{"bias": "none", "init_std_qkv": 0.0153, "decay_fraction": 0.27}
Each number is 200 + 40 x the weight over its row's rms, rounded and kept within 0 to 999. Layers, rows and columns count from 0. The size before them is the row's rms in percent of the matrix's.

# layer 5 attention value, 448x448, rms 0.136, rows 288-319, columns 224-335
108,200,265,242,171,218,162,201,216,210,240,169,227,167,194,207,215,211,210,203,178,184,217,202,204,212,155,192,143,154,215,200,237,215,247,185,252,267,161,180,176,188,186,231,259,226,217,191,173,226,159,269,175,184,189,251,218,181,237,109,206,147,208,292,282,147,122,255,281,181,206,218,264,210,209,259,249,179,143,166,98,217,217,235,172,208,222,188,241,178,139,183,278,211,182,149,273,291,148,217,251,200,211,241,200,158,214,121,208,171,174,176,211
106,209,201,175,170,198,216,219,232,167,156,198,171,228,256,153,192,186,223,195,212,221,293,183,228,171,183,189,195,215,205,208,201,228,201,133,219,156,156,133,144,166,182,158,206,244,211,177,176,184,203,89,172,175,194,190,206,306,221,182,225,205,210,127,194,210,152,115,133,154,169,215,190,230,134,227,172,268,220,175,167,243,235,261,203,161,235,227,193,205,237,208,158,281,142,183,214,198,178,96,180,218,143,212,172,182,300,190,258,198,219,196,158
110,201,256,245,220,268,166,231,166,170,215,178,228,194,177,159,139,211,240,180,242,220,243,196,275,253,246,171,176,255,242,171,185,154,201,130,148,170,153,197,117,205,175,212,205,239,195,198,294,220,237,251,274,257,186,156,240,205,188,209,98,211,197,141,212,127,166,197,204,201,199,240,242,198,219,230,140,239,188,307,228,161,248,171,193,168,186,227,216,225,291,168,132,160,249,190,170,188,198,232,182,296,203,261,91,202,163,250,246,214,153,257,215
106,168,190,233,189,261,215,165,186,176,233,172,161,195,190,226,214,130,144,265,206,180,193,195,198,262,191,231,234,142,183,174,124,234,97,214,289,209,223,159,240,258,212,227,275,193,156,233,207,252,187,174,167,116,214,168,156,250,186,241,190,228,121,265,189,219,170,183,195,195,196,187,242,202,208,216,220,131,188,157,197,183,281,203,293,191,228,164,147,194,156,173,162,229,146,276,224,191,243,206,185,206,220,253,233,158,192,131,168,163,216,181,136
108,103,177,189,212,233,225,205,299,211,207,288,233,192,218,221,177,280,227,190,224,217,178,191,247,192,109,200,155,285,146,176,273,238,174,169,242,339,144,177,178,220,191,249,199,194,130,200,182,168,112,228,149,160,202,174,248,183,193,168,242,135,200,267,212,130,205,265,217,140,228,186,275,168,172,212,178,247,207,249,182,143,205,145,147,203,177,196,167,212,199,216,113,178,154,197,184,153,159,157,186,189,218,233,136,170,241,279,138,219,233,227,158
099,214,191,61,206,258,193,236,210,195,207,206,265,151,217,101,224,221,166,174,148,221,109,173,181,176,225,146,206,283,241,206,204,251,224,199,208,169,244,156,174,179,243,199,155,135,173,272,245,304,183,266,180,244,212,276,189,209,202,228,159,121,204,218,124,163,267,213,162,215,228,137,213,162,261,177,165,170,198,164,189,168,207,260,169,243,165,246,167,158,199,224,232,250,186,138,232,173,204,149,208,141,130,154,190,242,145,224,237,218,184,193,133
105,156,165,235,258,168,102,206,173,152,193,148,187,206,157,262,194,227,204,313,208,185,205,206,173,205,187,220,168,318,182,266,204,169,187,156,255,323,194,204,250,194,212,195,166,181,159,240,155,187,250,211,131,160,223,159,183,261,185,223,123,190,254,280,255,116,181,231,158,211,173,241,215,247,194,156,236,162,147,146,173,250,220,302,233,207,166,231,183,267,233,211,228,237,137,221,182,191,215,206,220,173,205,210,252,229,194,194,131,231,244,257,186
111,236,268,139,336,205,152,232,170,174,254,255,192,195,174,166,225,159,233,238,263,210,184,214,194,146,206,202,182,226,154,182,280,234,240,229,201,164,135,214,225,237,212,232,202,224,196,161,234,150,234,216,237,95,192,202,161,171,215,245,178,104,141,253,206,159,187,189,216,202,235,183,172,177,185,189,128,189,171,266,202,205,158,258,127,161,203,140,199,140,194,217,182,118,158,241,233,224,201,177,146,213,175,224,279,225,246,213,272,207,284,172,234
107,220,230,178,183,247,183,186,259,198,217,237,229,278,271,196,237,208,232,154,202,212,183,248,215,239,212,176,94,255,260,232,225,305,201,221,177,174,288,216,167,154,205,234,138,197,207,190,148,198,205,192,177,235,270,198,217,228,209,217,229,196,243,250,210,234,197,224,222,217,180,205,213,170,204,192,214,164,135,244,179,181,232,174,187,229,237,168,171,161,219,219,149,248,159,237,187,191,242,185,233,217,143,217,134,173,157,211,194,213,233,198,187
104,260,269,236,197,157,224,251,277,224,200,186,250,151,177,174,234,254,137,233,213,138,160,213,185,209,109,252,239,213,201,163,251,188,217,147,240,162,186,161,226,195,221,321,212,161,258,148,183,246,220,243,191,182,195,249,153,187,181,113,179,185,231,182,178,202,170,186,181,173,246,186,236,137,248,177,190,229,185,230,187,204,215,275,175,154,141,203,153,174,199,146,184,195,193,175,173,162,113,218,180,130,221,243,273,162,204,297,151,181,232,197,265
106,265,194,149,267,159,197,203,182,221,195,158,177,193,163,195,206,219,191,252,289,158,207,230,178,166,214,248,196,175,284,147,123,221,204,220,136,181,154,140,230,175,174,171,167,137,203,151,237,211,274,148,290,165,203,270,213,116,181,250,225,191,227,177,173,275,244,164,72,198,237,238,137,270,252,209,202,223,226,166,163,225,147,183,115,216,217,222,204,165,176,222,159,189,180,131,179,229,232,137,205,271,173,263,193,169,156,303,195,198,114,203,175
114,155,211,169,307,156,230,204,247,255,221,183,258,161,171,154,183,271,172,179,253,193,199,138,198,183,253,150,166,228,152,212,239,132,245,156,187,270,194,177,193,264,244,160,116,218,220,135,230,211,230,240,233,217,150,221,198,208,171,164,223,207,172,182,194,191,245,208,218,161,224,164,194,145,227,180,180,287,176,239,249,181,186,236,183,177,183,157,135,164,186,238,186,140,74,186,199,184,222,153,149,180,258,235,229,108,175,196,301,182,255,204,195
103,276,216,176,229,137,149,186,169,127,123,135,163,236,198,129,284,177,190,183,238,233,169,168,218,268,236,168,269,170,204,212,207,259,189,252,169,204,124,199,211,216,180,192,185,224,208,217,174,184,244,246,216,182,149,138,235,235,178,180,242,259,209,203,236,148,213,131,196,162,220,211,110,205,185,223,198,182,184,197,177,239,174,176,256,193,249,116,200,181,193,190,129,130,195,234,182,266,208,244,254,245,177,207,220,261,198,203,225,231,167,195,234
101,252,135,242,244,198,202,157,187,248,155,222,220,264,277,134,251,159,258,229,181,231,274,220,219,208,281,196,263,233,227,176,102,250,219,178,167,202,261,147,156,194,211,220,236,179,157,197,140,120,251,231,145,149,252,201,198,188,175,240,193,243,175,171,257,234,204,76,225,157,138,77,183,153,152,217,204,197,209,198,190,250,187,223,228,225,269,167,195,224,96,213,204,264,177,233,211,205,263,190,232,179,234,104,217,174,170,176,210,244,155,233,197
106,214,202,245,218,154,172,175,174,234,164,218,195,150,229,280,189,246,166,194,217,233,210,165,179,246,258,218,222,186,149,128,222,181,192,180,232,223,205,223,168,85,219,246,160,293,214,242,198,139,171,186,233,260,132,187,165,293,176,215,221,216,147,219,263,144,216,137,163,177,205,216,216,179,158,214,228,188,252,153,229,186,200,169,194,173,210,242,175,140,158,220,198,197,232,187,226,146,137,229,235,193,234,160,229,180,194,266,285,229,223,145,109
102,201,184,197,235,233,236,202,275,157,169,176,188,177,209,157,205,235,209,156,214,193,208,205,281,225,195,198,231,244,127,175,247,193,190,175,198,229,152,191,253,198,192,156,184,258,236,118,268,119,269,228,212,217,208,306,183,196,193,253,231,187,216,158,182,210,234,167,185,159,215,226,168,112,207,230,206,193,299,170,143,206,165,218,160,170,249,135,238,222,259,228,230,182,267,171,218,215,143,236,151,192,236,196,266,308,198,187,187,204,237,227,178
108,222,210,165,126,168,192,216,213,184,165,223,206,164,157,228,186,237,73,210,213,124,218,216,239,145,196,230,222,223,190,167,159,181,205,212,290,188,199,211,191,188,178,228,127,209,238,223,269,262,153,129,146,219,221,140,221,145,230,236,156,234,132,189,128,170,225,212,269,196,239,211,198,182,199,244,148,219,197,306,213,121,250,103,222,216,243,222,216,217,150,217,221,209,206,202,231,226,169,182,188,218,148,274,256,236,190,196,191,162,200,161,230
108,152,190,133,213,165,267,224,175,184,222,170,137,190,201,167,198,213,255,197,186,136,246,185,233,175,176,170,199,198,244,160,177,232,194,195,256,243,192,211,190,150,201,217,170,150,206,102,217,229,160,133,277,149,237,159,224,188,226,164,163,159,198,113,226,196,212,200,239,249,218,147,127,143,172,220,216,257,165,277,174,210,270,180,165,158,226,178,165,167,185,214,192,215,165,182,213,113,208,195,177,221,161,185,178,227,214,208,126,189,108,287,268
104,219,214,270,249,184,232,260,216,203,207,191,196,155,254,213,109,171,240,189,229,161,190,229,98,187,166,197,149,276,151,243,178,216,195,259,143,260,231,139,231,157,251,163,200,239,199,228,184,122,203,251,209,241,224,190,232,146,233,207,226,235,269,192,153,255,235,222,134,211,232,179,129,193,213,203,245,173,206,207,253,218,185,153,162,198,162,197,194,236,214,203,255,140,149,215,166,203,250,315,234,165,154,238,237,180,171,230,230,207,200,139,145
115,182,203,247,246,178,225,181,209,207,278,181,125,268,161,219,179,186,152,216,225,222,238,170,227,159,129,174,155,163,271,196,129,235,212,90,223,236,222,161,189,213,217,236,176,226,194,230,165,189,279,185,178,140,135,233,220,215,179,226,214,198,142,229,224,258,230,177,222,238,233,160,141,280,215,167,215,208,136,212,221,251,194,178,282,143,258,131,203,253,191,196,231,168,225,236,117,139,266,149,197,190,136,170,173,178,228,187,156,202,173,159,182
107,157,170,155,221,152,234,203,182,188,249,188,213,190,263,145,137,209,216,234,206,223,147,231,226,113,128,212,237,150,240,209,192,172,217,253,170,267,234,167,148,208,166,211,227,197,209,212,230,189,150,218,172,218,167,222,96,177,198,160,189,163,126,144,223,225,272,191,224,147,180,221,241,143,275,204,234,211,165,198,284,178,217,156,182,227,209,201,232,155,176,221,182,218,167,268,245,278,184,192,146,242,162,267,212,202,183,161,196,232,241,141,207
110,212,177,122,230,226,212,261,123,143,135,193,185,213,194,176,243,130,209,189,183,216,188,211,211,185,152,201,164,146,233,197,171,206,276,253,177,140,162,215,183,163,234,291,188,147,193,166,146,150,284,210,193,240,198,220,199,146,197,216,226,247,220,188,268,219,280,189,134,252,196,210,223,256,215,219,239,196,275,219,214,191,156,146,189,192,233,235,212,207,242,167,190,255,167,280,214,223,188,187,195,167,267,215,149,220,179,176,241,172,225,136,206
107,267,192,175,223,162,171,214,247,212,146,197,165,194,162,212,204,219,216,191,219,171,210,196,205,190,259,116,203,100,154,188,162,166,225,184,201,207,219,222,168,191,203,217,224,142,192,248,230,273,204,233,193,170,222,220,283,219,174,177,206,262,214,246,264,248,221,164,182,243,204,254,162,210,203,199,195,234,178,185,165,209,128,277,166,243,183,85,185,222,154,173,147,238,133,141,206,187,219,278,259,235,141,150,210,209,211,147,174,184,229,226,145
109,183,173,164,184,185,196,192,179,161,141,232,207,265,205,197,206,158,250,255,182,178,161,190,187,170,249,197,145,190,279,217,199,225,169,178,141,175,193,216,107,239,185,216,258,108,218,178,139,199,253,207,136,153,211,192,166,198,176,230,113,253,218,232,245,202,227,225,230,216,196,195,212,176,215,212,250,192,170,121,220,201,181,212,220,168,217,224,264,247,271,154,248,235,221,232,169,220,112,171,148,183,185,219,92,203,231,144,224,202,195,149,180
101,225,200,144,185,208,197,228,259,246,228,184,182,191,219,242,153,176,148,258,188,174,220,214,191,183,214,151,240,259,181,169,230,221,158,215,264,267,148,249,276,192,255,228,225,163,156,239,188,164,263,85,170,205,187,272,207,209,240,154,227,134,284,154,232,191,231,236,216,249,188,201,263,131,191,227,231,215,201,206,277,221,203,114,122,217,257,278,194,215,158,194,227,167,240,237,156,200,171,165,196,217,298,258,139,180,217,227,167,238,219,147,205
106,204,186,208,182,166,201,135,234,219,188,246,178,199,185,174,223,193,208,148,287,176,229,158,218,201,196,255,154,170,229,202,148,166,118,203,211,196,181,243,162,121,161,190,238,179,198,227,139,184,247,259,225,253,199,249,159,159,175,91,209,271,252,188,222,209,181,197,159,172,235,184,190,173,133,139,262,190,251,188,155,236,184,150,181,177,239,208,250,134,269,204,155,130,230,150,290,240,136,179,186,266,114,221,207,207,187,219,210,185,165,203,266
112,218,188,254,261,105,102,227,210,205,162,196,207,239,186,239,242,126,282,192,201,127,193,165,222,204,195,228,183,138,235,150,242,228,197,175,172,205,109,166,120,195,154,175,226,239,217,247,130,204,217,190,229,197,97,162,201,149,181,215,230,227,136,221,186,210,146,243,181,104,178,196,158,267,222,205,193,230,221,180,94,170,174,185,214,166,198,203,171,197,198,195,267,139,222,177,175,208,191,181,193,261,241,204,193,170,148,217,207,210,226,115,166
106,206,222,175,114,186,201,217,188,164,136,220,206,156,222,235,187,201,167,252,163,213,217,279,177,191,177,214,141,248,193,205,152,334,146,189,168,231,193,280,219,196,245,189,250,222,197,194,187,224,263,243,178,216,152,243,149,159,213,174,120,206,193,197,232,247,159,210,168,182,208,132,215,230,133,171,134,188,175,170,272,179,196,177,210,172,244,257,254,268,145,205,201,192,161,222,170,198,228,238,157,246,168,200,137,230,123,139,211,182,208,222,172
102,201,249,249,191,199,267,175,184,158,194,136,194,233,140,245,174,219,172,240,150,158,127,211,263,240,195,273,223,181,214,159,233,171,223,251,198,184,226,136,249,192,227,194,249,217,227,224,162,234,211,195,173,177,233,198,131,235,217,205,245,191,273,163,238,242,240,127,218,213,254,147,120,187,220,163,237,203,171,175,176,273,195,262,221,213,166,267,167,108,178,145,227,232,235,215,256,183,128,168,205,225,166,103,168,182,206,197,141,183,251,200,214
114,166,189,287,171,194,161,174,174,189,181,215,217,247,198,183,245,102,251,259,193,191,255,229,215,239,248,200,201,126,189,167,229,191,191,141,193,163,202,236,178,219,227,167,193,232,273,261,167,162,220,166,211,180,155,220,145,201,187,224,268,247,215,220,285,204,216,173,271,113,193,183,172,182,229,270,179,180,229,155,191,258,179,245,269,253,222,196,168,196,220,171,161,176,239,169,150,216,204,240,231,228,261,225,170,208,136,158,168,224,197,142,225
106,218,175,205,198,191,169,228,218,151,88,191,213,183,242,145,189,188,190,187,173,226,213,232,213,246,146,200,188,217,266,247,237,311,195,145,226,164,173,139,216,251,195,260,235,217,205,238,180,195,238,209,236,218,237,201,264,200,194,258,186,205,172,167,213,188,161,143,114,187,217,192,281,216,175,319,200,215,148,207,156,184,225,211,224,178,200,235,198,179,191,192,207,216,128,263,173,191,202,188,201,231,241,174,174,213,253,172,193,220,200,212,206
112,154,231,212,165,279,231,203,267,241,195,218,270,276,154,277,232,295,235,260,229,248,196,188,218,110,247,190,179,151,204,130,175,126,202,159,199,201,203,170,205,183,174,280,199,219,238,287,212,239,182,187,198,123,239,231,221,224,169,201,134,177,226,189,138,168,122,267,271,224,207,216,170,121,184,156,168,172,194,166,237,198,227,184,186,200,142,272,122,199,194,216,200,125,211,169,123,148,200,215,156,275,104,195,118,123,236,166,184,202,216,229,149
# layer 5 attention output (transposed), 448x448, rms 0.117, rows 288-318, columns 224-335
111,265,198,232,218,173,146,220,250,187,210,173,202,161,143,220,187,286,220,129,230,163,171,258,167,247,147,208,217,206,156,224,242,190,235,234,206,275,115,179,186,195,228,207,182,187,184,176,134,177,187,215,212,228,179,158,241,229,225,177,233,147,212,191,207,184,194,243,252,191,152,184,219,231,189,186,227,198,203,213,175,202,255,228,209,193,265,223,217,291,263,188,226,260,168,245,275,214,193,189,182,295,202,239,116,250,259,189,210,159,134,130,228
107,177,105,210,167,137,243,205,113,242,202,201,242,253,161,156,234,169,238,177,153,168,186,233,244,176,179,224,289,169,216,191,210,260,148,194,163,200,131,127,185,207,151,199,205,187,172,175,197,192,223,195,198,155,211,123,221,177,225,187,195,174,171,205,196,70,211,160,180,275,149,184,149,199,168,245,220,213,148,198,139,220,222,195,181,253,220,156,159,205,163,193,146,256,240,239,291,237,180,137,207,181,142,232,217,149,184,230,264,194,235,147,151
109,241,160,189,166,217,215,208,194,199,209,256,183,232,194,209,206,163,151,215,233,220,221,166,159,133,278,156,162,193,199,199,141,165,190,215,151,162,152,234,240,188,134,182,122,173,154,173,209,212,167,173,200,216,227,167,240,263,216,205,191,177,130,197,240,157,96,216,255,181,280,192,175,151,223,179,249,249,223,266,202,219,182,151,186,187,195,202,221,232,222,209,148,238,172,222,133,225,142,149,250,261,129,147,149,183,155,157,218,185,235,230,194
106,255,140,228,239,229,230,143,179,167,223,162,189,169,271,183,154,166,154,50,253,113,159,178,176,224,198,255,227,94,240,240,156,216,206,207,213,252,213,114,283,250,206,246,194,187,230,223,208,173,195,282,166,226,184,163,182,222,112,219,171,205,200,204,191,180,212,151,156,221,197,183,65,257,209,155,198,142,126,208,171,214,225,194,242,225,249,171,205,194,174,201,164,170,226,180,231,198,201,194,194,114,170,168,188,212,246,189,253,136,191,183,223
109,131,235,198,196,246,269,222,144,180,191,251,192,157,289,142,221,288,273,129,172,191,199,267,229,224,268,191,179,148,219,230,210,197,199,195,226,196,196,193,239,183,218,238,271,243,189,264,208,171,263,227,167,254,235,216,153,211,269,167,234,199,156,219,178,153,214,239,210,219,170,121,199,206,261,208,235,216,179,195,194,205,241,165,230,218,131,214,207,284,160,232,170,138,159,223,248,196,218,165,231,201,216,203,184,226,222,181,127,175,220,216,156
103,172,158,173,253,207,177,221,223,183,189,144,232,262,259,192,223,238,196,238,174,164,203,219,179,265,201,170,164,228,229,151,178,230,220,164,113,175,230,286,223,151,218,219,122,180,144,166,118,255,227,171,205,222,237,192,273,158,218,236,288,252,170,187,217,208,226,220,217,165,160,211,216,170,215,234,151,215,200,177,254,129,199,233,203,164,206,185,204,188,173,199,136,250,166,193,221,224,163,184,235,200,194,220,237,246,154,202,224,310,236,151,160
106,186,207,203,219,219,171,213,240,209,232,146,213,212,162,236,167,141,185,140,191,180,97,145,244,159,137,193,182,232,170,157,363,212,183,243,194,215,162,209,138,233,143,108,144,185,184,182,163,158,257,191,138,205,244,235,188,188,225,187,270,151,214,149,166,170,184,214,232,228,166,238,124,238,197,184,237,238,184,140,237,188,256,222,233,204,292,168,155,192,214,178,214,227,172,235,161,167,180,253,166,158,117,151,202,272,207,231,198,153,257,220,223
109,243,251,244,252,240,214,229,182,181,213,275,163,235,199,254,174,231,171,186,178,200,188,191,234,203,231,199,159,253,216,231,232,204,276,192,281,138,226,194,199,172,127,209,196,239,197,165,294,250,234,152,196,87,187,175,204,189,228,173,240,151,99,230,251,165,149,257,171,167,218,207,250,249,167,207,196,175,198,220,103,196,221,130,211,138,221,190,230,183,200,158,177,178,185,160,182,265,170,264,142,157,194,212,227,188,211,216,198,186,173,185,266
109,188,251,220,200,220,215,240,181,174,214,209,208,148,227,130,205,224,244,187,212,189,205,240,174,193,171,163,142,203,274,258,188,263,192,228,186,211,161,284,175,136,171,243,218,177,165,220,178,232,181,293,198,162,238,168,236,254,241,213,203,176,223,295,217,208,173,263,218,284,259,189,232,181,223,238,188,222,201,220,222,216,263,95,153,186,262,117,164,229,211,219,129,188,201,88,235,104,180,234,156,183,219,228,235,151,226,189,229,224,215,216,270
110,201,297,179,198,220,227,233,274,176,191,201,125,184,222,203,200,250,103,195,133,242,262,192,260,195,199,186,158,191,210,200,196,193,174,278,198,128,191,203,174,96,206,209,273,267,201,181,111,214,198,205,205,194,160,263,208,199,224,189,177,186,178,185,219,219,193,150,172,145,250,170,216,168,139,189,270,136,203,191,149,236,263,268,203,232,217,202,171,164,157,180,211,181,241,201,186,166,109,209,186,231,201,235,238,219,182,235,152,211,196,203,247
105,184,200,168,150,200,217,240,153,233,183,219,216,254,191,216,211,199,212,264,177,252,274,194,229,129,258,236,223,184,179,188,196,230,212,193,279,149,249,181,199,218,213,218,186,216,158,242,198,277,228,137,224,238,175,268,181,180,259,158,234,166,190,169,250,227,249,224,139,234,191,184,241,143,216,144,183,255,147,237,203,129,168,177,236,125,152,204,184,155,183,243,227,240,190,160,151,231,214,185,160,196,132,219,198,180,140,248,278,220,179,231,218
114,149,217,246,233,200,219,217,196,278,259,200,293,168,218,202,221,153,185,166,136,180,212,218,186,235,168,145,197,222,184,318,97,199,224,235,217,197,191,199,237,191,331,210,204,201,140,118,239,183,246,187,239,173,145,194,170,271,186,230,261,199,179,209,218,151,105,183,160,223,201,257,248,190,231,207,209,300,170,167,196,242,144,225,216,203,184,159,199,183,146,212,211,235,201,144,196,267,209,240,249,202,246,231,251,198,189,189,209,192,275,165,208
104,239,225,185,180,143,204,218,164,107,216,140,120,219,225,131,163,200,267,233,172,231,189,195,181,207,198,193,264,121,269,226,187,200,191,256,251,265,221,160,180,198,164,216,275,173,287,251,255,178,204,198,141,205,229,230,233,206,219,192,234,195,179,224,254,156,190,196,220,228,196,205,177,191,258,230,227,151,146,179,248,182,226,165,136,200,248,211,197,154,231,230,171,152,169,218,186,169,182,255,259,169,160,158,239,221,153,225,145,172,209,182,214
103,125,253,205,250,244,201,211,179,182,164,236,193,230,213,185,210,188,148,177,193,285,170,209,209,207,211,213,299,197,196,237,248,168,213,204,230,203,270,238,238,158,251,251,263,216,188,227,178,169,214,241,235,183,182,242,230,192,146,172,191,265,224,184,278,277,159,158,164,253,162,172,207,151,173,222,153,223,187,147,217,217,141,169,174,156,153,257,159,255,245,225,205,213,172,212,224,234,247,220,248,183,303,189,144,230,181,199,190,195,94,151,180
107,200,229,230,205,192,200,178,213,178,188,209,239,203,181,260,173,226,184,213,219,208,196,205,232,225,204,207,184,254,221,218,162,234,229,177,245,184,252,167,189,186,161,261,296,248,171,236,148,173,186,172,171,201,219,222,146,159,246,186,194,271,286,204,262,159,193,184,246,252,218,147,193,203,167,166,223,241,225,214,191,180,151,205,183,239,196,215,187,156,120,204,237,226,173,152,209,247,160,192,313,143,190,165,217,208,194,194,181,181,181,114,157
108,134,211,143,209,228,165,180,210,280,208,252,155,182,100,193,147,218,193,231,186,232,189,113,228,249,136,221,220,279,192,272,165,239,200,193,251,184,170,191,235,147,195,178,197,209,234,138,178,196,209,180,223,213,222,268,170,211,136,213,206,187,143,201,197,159,275,136,271,200,218,240,239,182,161,229,211,197,218,222,98,216,159,175,180,242,201,213,139,156,219,213,223,250,212,195,214,262,170,224,245,219,175,202,199,234,147,141,225,216,242,225,200
111,199,219,215,221,216,210,177,252,166,122,142,161,139,244,171,249,189,142,137,211,237,192,204,229,165,171,173,207,222,236,201,144,193,226,173,178,177,248,203,154,152,168,176,182,231,140,201,184,217,150,194,269,183,194,187,161,245,151,158,183,236,185,181,239,175,216,235,171,202,221,183,248,158,198,147,125,177,197,233,182,319,150,149,197,171,134,246,234,163,209,262,145,200,248,161,235,237,190,194,247,210,168,151,179,286,261,242,266,245,267,212,212
110,259,211,190,177,197,235,174,177,208,166,154,150,202,148,188,252,289,281,162,229,136,186,210,152,120,217,159,206,235,198,252,126,251,176,234,150,203,177,166,183,182,188,213,231,206,206,198,217,260,124,125,271,145,178,206,120,229,175,205,175,118,183,200,161,232,203,181,268,216,245,232,191,162,106,152,152,177,299,218,176,266,151,173,224,182,142,190,193,147,149,270,251,165,201,211,226,245,152,215,177,221,182,190,145,165,149,171,125,230,66,237,164
103,234,99,227,213,183,252,226,213,164,206,195,223,184,229,224,200,141,175,247,156,182,214,235,157,233,192,207,172,218,145,248,180,230,225,181,265,151,327,204,229,164,276,231,149,198,242,214,164,229,153,195,196,181,90,238,250,253,234,225,263,218,139,272,180,172,208,223,199,226,279,209,186,234,201,180,241,235,204,209,285,236,162,210,192,242,198,220,200,241,188,235,199,189,210,250,238,169,204,214,183,164,135,200,200,217,206,161,218,240,255,230,232
113,214,240,160,221,172,208,127,171,246,228,143,214,232,218,147,176,165,245,133,189,209,225,213,226,154,177,229,146,239,196,184,226,249,297,157,165,261,223,107,96,219,166,129,153,214,279,215,235,216,166,179,172,129,173,268,183,215,180,194,230,249,261,158,109,213,253,192,194,175,134,226,173,257,222,235,215,194,208,211,234,252,173,200,244,237,279,243,182,158,280,183,255,188,209,203,167,228,225,182,183,139,142,204,204,145,246,176,239,191,187,235,167
108,147,185,183,204,156,250,227,244,200,186,227,197,196,207,131,160,111,170,201,239,219,143,165,169,137,182,205,168,153,197,200,189,237,208,246,231,227,215,148,166,176,240,220,122,281,211,200,225,184,169,245,126,209,170,236,198,242,151,156,228,258,190,191,235,169,227,277,198,179,133,234,243,151,229,197,226,148,194,139,206,189,166,223,230,219,175,235,230,210,193,148,156,185,165,135,235,260,205,194,172,204,199,226,244,236,150,175,202,209,230,190,223
108,144,195,169,237,130,188,259,183,254,108,198,238,275,202,176,216,131,117,226,173,266,205,162,208,147,297,179,249,252,199,179,259,185,188,157,235,194,165,230,244,218,258,238,172,189,243,127,168,181,159,240,203,286,132,187,197,185,194,237,271,224,80,212,232,168,159,158,219,209,230,186,284,206,189,207,225,225,165,242,164,279,200,216,170,114,205,176,232,200,209,181,162,220,260,148,112,142,215,211,234,212,252,232,197,232,180,258,179,244,218,237,110
104,252,215,168,208,135,174,188,139,214,235,184,167,185,179,190,236,223,203,263,247,202,173,255,242,233,231,163,138,188,169,131,240,205,264,173,169,226,211,170,198,186,203,224,231,118,183,224,213,245,204,106,154,180,212,217,316,149,221,228,166,179,228,206,191,253,201,202,176,244,203,233,165,176,237,222,218,191,199,196,181,191,173,209,126,218,195,193,226,116,268,211,170,193,156,181,198,155,205,215,200,227,158,209,185,233,249,219,200,210,230,155,206
108,192,175,218,172,221,223,219,131,90,153,230,150,291,228,170,228,201,183,214,164,153,212,210,198,185,235,221,202,174,81,224,222,209,210,140,190,192,208,189,178,190,191,163,161,196,187,217,178,150,142,132,172,203,216,180,202,170,122,184,251,262,234,178,169,210,195,197,249,104,174,261,166,216,281,239,170,238,164,172,239,226,210,268,195,248,171,220,144,253,248,233,145,221,201,162,150,145,220,242,142,193,184,234,279,136,220,136,197,194,249,191,143
100,216,237,177,169,211,180,177,159,186,240,266,183,238,206,287,137,263,188,210,221,227,192,228,175,204,206,160,249,127,182,132,169,173,240,176,183,213,206,166,268,180,237,224,281,113,154,248,186,187,217,140,175,199,190,208,156,236,203,197,215,180,304,163,155,230,227,144,204,212,180,160,227,203,273,190,148,218,192,177,253,210,202,163,224,201,130,280,255,221,148,205,303,172,220,193,143,204,225,145,151,262,285,150,200,214,222,211,133,197,224,176,183
106,204,178,189,175,147,246,187,190,256,164,253,168,153,137,182,116,215,187,251,239,255,124,223,174,194,163,238,263,183,228,225,130,237,120,221,191,178,235,156,131,104,194,138,286,188,225,155,253,163,185,174,216,258,191,214,108,124,215,156,200,199,217,135,229,244,260,163,191,125,240,125,270,284,195,181,197,208,246,250,127,174,239,215,220,159,197,245,219,146,261,228,169,201,143,232,196,206,197,185,299,221,87,233,146,174,151,151,182,173,183,238,186
114,215,210,201,211,157,176,260,180,192,159,196,184,188,280,209,212,191,185,205,146,208,197,166,219,185,192,248,175,102,220,161,171,248,209,110,194,254,179,221,181,305,155,178,243,209,233,257,134,213,217,151,130,217,183,150,175,127,190,212,192,214,177,222,229,166,197,213,190,135,225,186,160,158,217,175,182,223,207,135,226,156,246,218,256,231,242,262,199,155,189,248,260,227,165,273,153,200,205,245,236,100,206,179,203,143,188,200,222,205,196,122,178
106,246,206,175,190,199,218,193,220,249,166,188,181,209,198,160,198,169,205,247,201,195,140,180,128,126,220,155,221,213,179,211,190,234,135,226,169,207,184,222,241,184,153,132,111,247,171,185,243,215,170,305,188,207,178,216,156,259,195,164,194,153,237,165,193,147,191,203,133,196,199,245,216,226,222,253,196,219,163,167,228,189,218,253,251,194,248,206,203,227,175,191,154,150,192,237,182,195,215,161,233,251,182,180,180,204,229,209,257,218,154,220,246
105,244,275,186,226,253,200,222,246,185,125,226,221,264,133,242,231,237,142,190,201,248,193,165,280,160,251,234,151,172,259,281,248,204,182,193,240,181,181,130,111,211,192,171,203,196,187,208,177,165,273,169,206,211,171,187,180,256,258,226,155,204,240,162,222,224,223,136,249,153,179,136,157,272,168,242,211,197,176,199,159,207,213,289,190,201,152,244,159,134,173,116,161,182,247,176,201,115,162,209,234,292,271,176,207,242,156,144,176,189,219,192,236
112,242,159,280,116,163,158,187,275,154,221,191,183,220,242,182,235,167,158,125,177,200,162,196,189,152,211,205,285,179,140,226,137,247,135,175,192,264,203,236,168,216,141,179,243,238,247,213,239,124,149,217,138,202,155,204,166,194,197,189,200,232,214,236,264,232,202,170,183,181,191,198,225,156,185,207,208,190,208,158,173,248,218,161,229,256,117,207,158,156,203,172,208,240,179,189,244,197,253,276,246,152,228,231,180,229,120,125,204,263,144,220,185
102,175,140,234,201,192,212,125,177,203,183,209,147,196,247,238,188,239,203,196,262,200,111,197,224,181,188,191,231,172,101,230,204,224,194,186,182,241,198,182,240,225,222,209,175,202,247,161,174,209,174,225,206,222,207,222,184,239,274,194,220,202,142,166,195,188,157,183,257,197,212,196,162,238,263,250,219,221,149,220,117,178,198,225,174,178,205,221,190,183,221,197,199,236,203,180,191,205,253,195,213,196,235,164,176,176,202,163,231,152,170,254,164